Part of a small language model's weights.
Architecture: RMSNorm before each block, rotary positions, no biases in attention or MLP, normalized queries and keys, gated attention, value embeddings, hashed n-gram embeddings, an embedding shortcut, learned residual scales, skips across layers, capped logits.
Each number is 128 + 32 x the weight over its row's rms, rounded and kept within 0 to 255. Layers, rows and columns count from 0. Numbers have three digits each. The size before them is the row's rms in percent of the matrix's.

# layer 4 MLP gate, 768x192, rms 0.563, rows 87-98, columns 0-191
093:140107151124120128151105142041175108081146066088143131160099144141152081099177109120130104072138131070149088105125155110091163125120157075075106141124116128084130116093070196168137174122160126152112113167118134170137117135099132145128140118127150118148156177148172183152147105166161103175172134147119084131117127107157062085169132153161166125121165175124173215142144130127154107138072181032173106073164144164097136138120079086161133160165105170147120098171144160113141118202143121088135131132111134199104147136124150112113086112142114106132071061134115174142166189109169110158
095:130082166082094052077169122145050195103158135146138108108103104183130172131148151117083124109137146088136119172183158117124133120124152122076146169183097138132087082088108158110133145139122079181167112059120128130130123136122159174096124057120164148076121119131113132126042175126141120097155062097066088163153100160129100090141147064137120161171100093136120157124051077152077127063109159119092158157128150150134119147145119148100125136123145128136192132163119128109146140093072155137126070086098096182087132140160122141129171111131155156147139118144098155142128132166170198188
096:087091104120107131138065167167077108131134089103106124107134119112133149155103148098121203084099199069154126203121183097128089225158165142101124159098143130145152081113146193115083157119109084153138152121098074136116211101090142149090086074080145170147132116073136069132154145164121159114066097099158128136116131122103168099153091111084111127088056105089145157084133149136131094136083169131125120128119133170115154137173122159090083151136100086103093081096131085166117132108104131135140103160118112162194168135096134092110159174121113135100178121099074088098173139124107115091
101:113119093120151117089127045104104095108132081183095094149157067111129151098066161159162143149202119085133121129129133105121088163091104176121143149136078166148220144086135184158137084163124144111161129089132129119157192154109130082099065156137093111137189108069161098143116116124142128093097131118154103158190115129120189136124123144131084152191117178060104042134126098158099149136152124140159101092140134128073143123169116127134140202145087106129088160088116160134127083125127097158102114122137110158091159152125057101123092086135069084115151130130180113178148087111147101092
098:084144145121085141120145115084134101111118164110105162134080100199130108133127113164157115075194104144147133134140076116145097110089066107118132120094093119107157140112133124102169135112112116126122152083112168130146069168101107155123150118162156113130164125114171112097153123130065178148145131098139146152079139123089152146073099115164172184092153201209138106179106140062123171119203103123145151114109155117122183118116083154217133109192102184136131126143113153137124142034155117124182158057136221142106154144176164123122117146120086145134147104154092094146137054166119152110
088:094098104143149127140132151088176148140138148103165106120108164187090150163116069149121092139139167113093082148099149122114109049082195144152072101145116186208150138147127113095150127104148160119167120165109124148083144137082126138107180112125129114093110161130160090033065127102113114160115164160161093138112134090162174147089096115120145095123138041179116109138180136132144121116107156124127134168160067111147092105155110097138110102151166114119186070069106137134142113132099041111155147104142145130115124156089153186114152171109094101127101053137199142175060118089112099111
104:145152122096115130130111181201165067122109102111176159128079160117097100169059109120106133106096141115131124082063152115112132151185114146138094110134103070083152184163140124036149156092191123181175131197068156143092145118141149127076068129150169171105079201146095093085133187119172196152115187136142168094161141120126147141106125102162114115119138135136128127166093137135084127168163133134113101140124096156129090058156131150129112189136175069122068112101145152061108138093072092113143122197153147109154093109116169127120138099135119130108148159106149130107119138109140102152
094:154177100124170119103097153117144060123160140094087100155132083153151101192152155115045144170109117167134129109147094091175122127118171112131084199136109121194129142132166087163161115115135154135108096098174153141101100146104143139122105102128105122111055100117199054082153128144130074066100088073134135198118133151121117106163091125136102186149152122147173113147108176120107094130118093038152142184171138080129111155117106142158084177166078099108162127153110119165121093119186119119123149167145085160105133122118153159150161103139179143124161177090143153145150175112194188119
107:125161114123112160047128090162109124063134174185145110132072126138132180160130160137102142123125161136136179132147123074103163025121189070137147167087182170146113130092128117167113109149131111153101146221060126165125139110230169150128097155154107127169129093126163089161159109142175120146130109153123118135156097127175143160071079155145127148070113079160097130145153137089102142118137159131108151143138103155068149128148110150113117112119133130102113120115108153162075078159148104104112125135132171164130078087185150135093123099131108161098143208127112088097196071081105123153
093:114096085116091160123114137113118142164163153167116131135152108201138149155144121110150149162133110191123097147119163117143146093104158106132140125100114198126091120159090119105164119112168062115206170154172130117097156140109127150093146128093126168181129177068118118098093124109158069130114106134098026204139119108052114126180154107157178096088129094143133189173119108100083099173151162148162109077124177116122117095078154165118078112078109154093161143135135132145133156175150153132108107115129123118077132108101164147147081185104150108068112098085160100206139058126116184137
094:101166176136126126190104049106115139103130156195169111157081108118077147185160114140158136165139072132102104100147071160164066168113145123120146122058123149108106109192163100146107140214104135117082133119088160132108117089142122134085084073157128133165101093166112163149135130147174128099103112128119111131204121142176136113062129069202147148131163142166088131101188178102113130106121097157114103149113142151100102125138170172118146168120147176118135092148130141142069112067125062130105157153094125112095184087124179149144126105167153194099156121129111111190125155153134095089
093:104147104128142153041143152235135152099107170118141145156169117121122141158109129172084162088107183160117110094039161158129127089115111102105138144115077165160128171062124120144160178153181068128113156113103085153107113160130175185087089164107103189118137159117138122135196127103151114116168142212100151166120112079126103160132104079096169102091172113132138088121150143086104084108087060127118124138138164143154095123117127097108100136117142107153111086104096071132115127120119109127079156145178130195062158069161127126108115148102150170160143155150095125144151133140085194136
# layer 4 MLP up, 768x192, rms 0.578, rows 87-97, columns 0-191
094:134133106105139099076154119132086121140154113139096108131152096168182205163138137151211116158120110155120155173148077158147123103166111196099080149152075125120104136175129116112172195100051125117170140081120146097154147130120104096050181186148111116082121094138067088116121120125044122172073132112122099123056137207110084121106106143096123165170088120130124094075161110161159145138108161184107107204153177139165058141130120112057144160128117105134180140137103103104084152119147104119101122139133061106146120141125137104124149152129119118098152164139146080148102095122097126115
091:218121100129193152114142155129111103113159148094144142058129162120129121155126171137141132199099081123111124102117114123084135108091122163106073099126111118182175160102088144118141156097109115096138095136112136161135153146132143182195132156121125131110088159157119109168124158080113125155101095174050108094076163163116090151130186205168124124094149113069145137141141106082099104157141163182129147161070125143082169097147131187120080093132221157112181110104151167118092085163138113120091087109102121104172139159083136106106128136161113141155142097176061202158167134146175159130
091:089137104082065117128051150152156144132111132127051147125080140201106119113162088100095105155084220095103130162141097173115141114125123144090091151160105125148138103123102142140121148126147156155149124112125111115118075068126166177090123118078048179161121144165102104120189185173162120138123091154142121130129110104166159107170118144100166089155152082087125152139151165092135073133116167168117123070121161097132137090157121115113123135223112151137126073140159144150078164114086124154144134172169083110182185098132139114107071114116162068075109123179122156096085125170141171096
105:130108113148149147139135145133137128102090109143127135176104119099144167104106075156183137132203150097135146114109113105149087170126076156160152145129091189153126167053142152166107183139166144098113109167160123151103148124080122146097109080110045133100164076104156118147154122124077138164088130165173142115178166161130179102136159167168138122157084159118069148143082125154085140125191113131175087088108134193159114110106142098146136158178110142105120161077102104139107107085106150147150117147151131145078112133163099088121117111076138128067155105022095078121189208117166102067
101:133140159128125095114082109139129157119130153166071090111133153160141179100132105136106112165127158103101117169140086113206067115096106121102181138142100131124154118120143142127136149142132136129189159087123092165195177086138144115154155130144147149230109152124173104136128101166100098196132145138147129105149165089179142166146116169110159090047078145124193097111136138121100104127132157079141075120122127141134112087089199147124129122098154178118126136045110116129076160210123057083091075158096098124099081136172173180124149148140149116097153127131117072106117164135078197097
085:103080101070195128146147143098148134135180147102179159089108139196082164121120074135118149110105160153109167154159128059102143102112191145110088106173149148165120098107132066117108137079149147158126103153128151207125106125159075086083161148067080102129168135135129124099098128115127080217129148150149142123116140136115108144111161119138131089130078152160076149134170165108154089162107157118111160123082094114115130136141089058153060139137171043092175124143117099139154146063099126147099172116049155083083160135073130114189126127149119150138095135143186144172123159103132133112
103:130100145156105126135138118136062122113052154083071164113206044168179118087169153153085126115119151129110170152143152132145114063169140180124157074124157162167086085133148099093086063180091097154124164095141154158149118147118127145137167081114096129110176121146120160158134123148126117114142147128106144074151174136123173126185131162137122151107093152102146133145179141062141147122107166163148179091155110119121124204135072120129141141128127125122135160157131096168065130165148072141177144141092077072082121125108141078155079183074093095207139111126081117146149119124177156105
090:152183133136104110121146137164165134153095115144160118114124123077119121082088087134120171124155081150080150105162122109083136205144103111156148083131112096112164156134106186062138118139128053140145115162094168112122150119136123045176152158124093122130154131123026168064134131086125101138094142159111139133137136148145142139117196110127148100147087146135093150101140140140151150114155145184169099007121118146140100136162179100108194122158137169131142088116165109103131171109181166064090143158113135159141130210118067096144116147132149153140203107089136185145129129182140161110
101:155114114067137120112120082187134205143130141088189138125150096147183098114157098149149107091109116152162149116128146126076171059158094064136126128102151166161133120113177119150147156154134162123088180184116104150138108163145119089090044178133108112182143139167078133149162126177076114190161188200053144090173111119153200112131147133119156079056102157120182116146136102129154164113120158105126088135063117193090147130118114169104093120097123084140104080115155110148121118088089092059118128105157163157102104101132145127095141108064120115097123134104126097105138135106125123151
094:107146103134143150099121139138149173097127113109103113158107168084098118090120155106159129141128162132103145109173140106139138105119138124174122179084082098145143111114125074109143049115070170135104103104054130132136095194111114119145161104106158097178212110124144111130112190141114132179125119158094197105114117140133138147137168167110124132185149166163120132057116081133105098137076142077128130140195106167114125149179119083111120107132127132143128118124141065063132111132092136119090121181068155133199151070089125023135160139150063087107202144122101123095117069106191086125
099:092179120133106110182084110079124134070131157177143096115104093113054139180139095161130116201150108131103088125130064177154132137080141124107153150109120167137082117139129116139123123208120140140117152105092179118099128090149204114117112086132113151150131109135051130157148122139184117119112164116116098123163116143155137139123149170137154108100158162192076115122183184162071164119109056148086084136135128160106109146127172153148145153117155153125150079159128111157206143056119108130117142148099123112120184069147164164102113127122139204143154112069126115227128126128161125057
# layer 4 MLP down (transposed), 768x192, rms 0.272, rows 87-97, columns 0-191
093:133096151175163086107179079157097142143110105159198115120166135122156156164118171168162119178171142138116163152139143145134150083156149149128129175148133144134118132123155055105138111111160128171188120175067100135144159168091149083159136122104114180188073117129104143094116132110134119112081137116083090135135094141139156099091073060101138141177086078138149144072140138169126137138111159174156130163189120102153103156049137165187147146195085122096164135133164157125096182137131112141186117177168089165164052095126111152053167094159104150146112123161129140128111170077169124170
096:119128152076055095088171154109108152143136095017164162119114139121101159085136168128107172115144093138168130160107148135157121122160119150077177126136109121045112077118073136097148118144118111151117112165180104173112097130124155118094119112123179097130198123053114090105051105135122103095138075174164104200130104115116159132140129084103128124199100150059110083109126122171130165169139126088117131171134144116160126170101116107136112158082050133100142137148107125165160152136087112106131110120143122133079174184126123160172074074060110096166121108099081097106173131087129115127
095:124156124151140120124147149086095129105118169091163132133121070116124150074140124122113105073113120122065152105128128144102151100109153109104164119133159148153094095169160124179093090101165138147124071152070067177153193136111110121115135104083161182127115126083180118130147100147158154128105105190142165059139123153143140130201185062136126083196133080111094118116129122141167152130069133076131152164123125102188137173123105125152153133113077135078150191099116133128198067072117084167173091123168085146212063157114178142111120132129135140081138170081132170165094122124094103124
104:130105107193160152063101231099121126149092166139123130170114175145129136118141172132132137086173191138091135139147123097141169175111110101088198117176062124152090097102083126167147161087134159121077105167162114129105073114103108091108147119123160140130144097118149095174126161122121161127130075138213165072141152160143159109153127173113145147107113159123068091141141086141190124130064185093136128160157122145097043140134134098089147174155181097129086100135102069159096083163123125158183155123118154182110117128074157129111086144117106181069165152119143119110139130118106107116
105:180129165135119173130077128119136199128160122143139100126106224100117160111114103093171141095140057135100144164135145118199170073088106146084142132148145099089178133106186143139096172087133129161150073058098126100134118078112174091116142117065183146171170160115127125132144136102108115140149072144098123081107155139089152145101117158152173142183073179136177147173158070131126158148122183128115156081119085122098136097091190110100146167156154156083144055195149107142119130158132142114112085176123146115103084171134114140136095119116147170095110107104132174152172073161093132110
081:110128120111038103141140085104173118182120147126178106165106222137099140132144131178087176136179102122145113100105132112081125077170178133104157151114120195132121083175127102156146147120130136122091173145120095123130162140106107119109133158116136105154137178148142077079123112062176127141170159090162168075123183058143115137143117139127184137111143160156134119125153155116128092163150112213101129109152125066116153104135121098111046071156085062115162098166197129179148129124130095168153136130152126140074112131078163081122145073105131141077101156162104141093084084089090110122
099:132061110104143138151158130147125096134099098115127087144071112159154153134154218120138137184168109116112177157145144206085135104110206205109106086184099130123103076100125133173140122103120130086104108110111124123155125117158182107189159146119092163132116081122084086157098115125158139131143100115131113150111134079173134147154186203187143104164175107160126120100107120106161130188186104149108145118164151148099201149111123106139103125185095132077166145120117084176141199124221109124099142133071145139134136103154162127100160174118139115119130108121143194175106136120163070150
088:144123123179212151116151098124149134118112094182119188151124106078139145098119121102125142164142169153148132154082126157162166135116099106168121171140142162163114097106135154058144146123158135119205142133131117098119109181128092125167105137064120113110079186145097151145161180166112141116151051157179172107105094125158151163123139101130135155122094072072094124105132132169154168106127104163058138105090132187127136178179096178063131166107116131132156152025128101103102100092202143107142156110127133157127123147089103144075118115113151114095107118231189111112116147124104103080
103:106115140105112101113100088156142094072174170144159165128094136135141081133127147112149087112115113195121143109114191133130183145137180074182173128145142204139125086158169091122193156107119085068101184141093152089082154189144170199158096165118118063162161136102058079136153142182101159110155075089134083126121126068132141099113110100160140188144119113099138164115091074135185150101127185148109099183130099130058165170147159091129129117104102121156136116123137102123173191173168150133155090149071155138123113141109141123119125167111128121117130128130144100115166087069127139170
092:180106125149124125130179079092117139147172147130115116157152067167181102129099109096131124170108068193169141094153092157163137139136129118105143167160095102119124098195112169131146168141191146103176146137111145120159159191183096100129109149110051131125128124086104142174101132156154102139167104090175077144141161112105108122130138076085193136051095077148117134189143095091080136151113122104150102065039134127128163079116152117097071071128132149162073189115102103124133174115141136122149111112097124142129130155117144100075125129100080104082106112057197135125106151127116183134
081:116124155139094117092178086173125132124132153128106173179107075116161138172151177111122158124160114159131145101119112123130136196093189131112165049118177119126127088164113150144096103118113129119118123173062058082137106094178077103076145120129102115126109150146142137126160146135143143146111129124080127074144141108117121111100151112153170135133117089161087151133160122125153102068111129216092109113097157162129114136101096183093161118125139191045142208189073133141035102175126122201082148160155107123181103116158179121126157122137184151118150126109078085105101137150079177120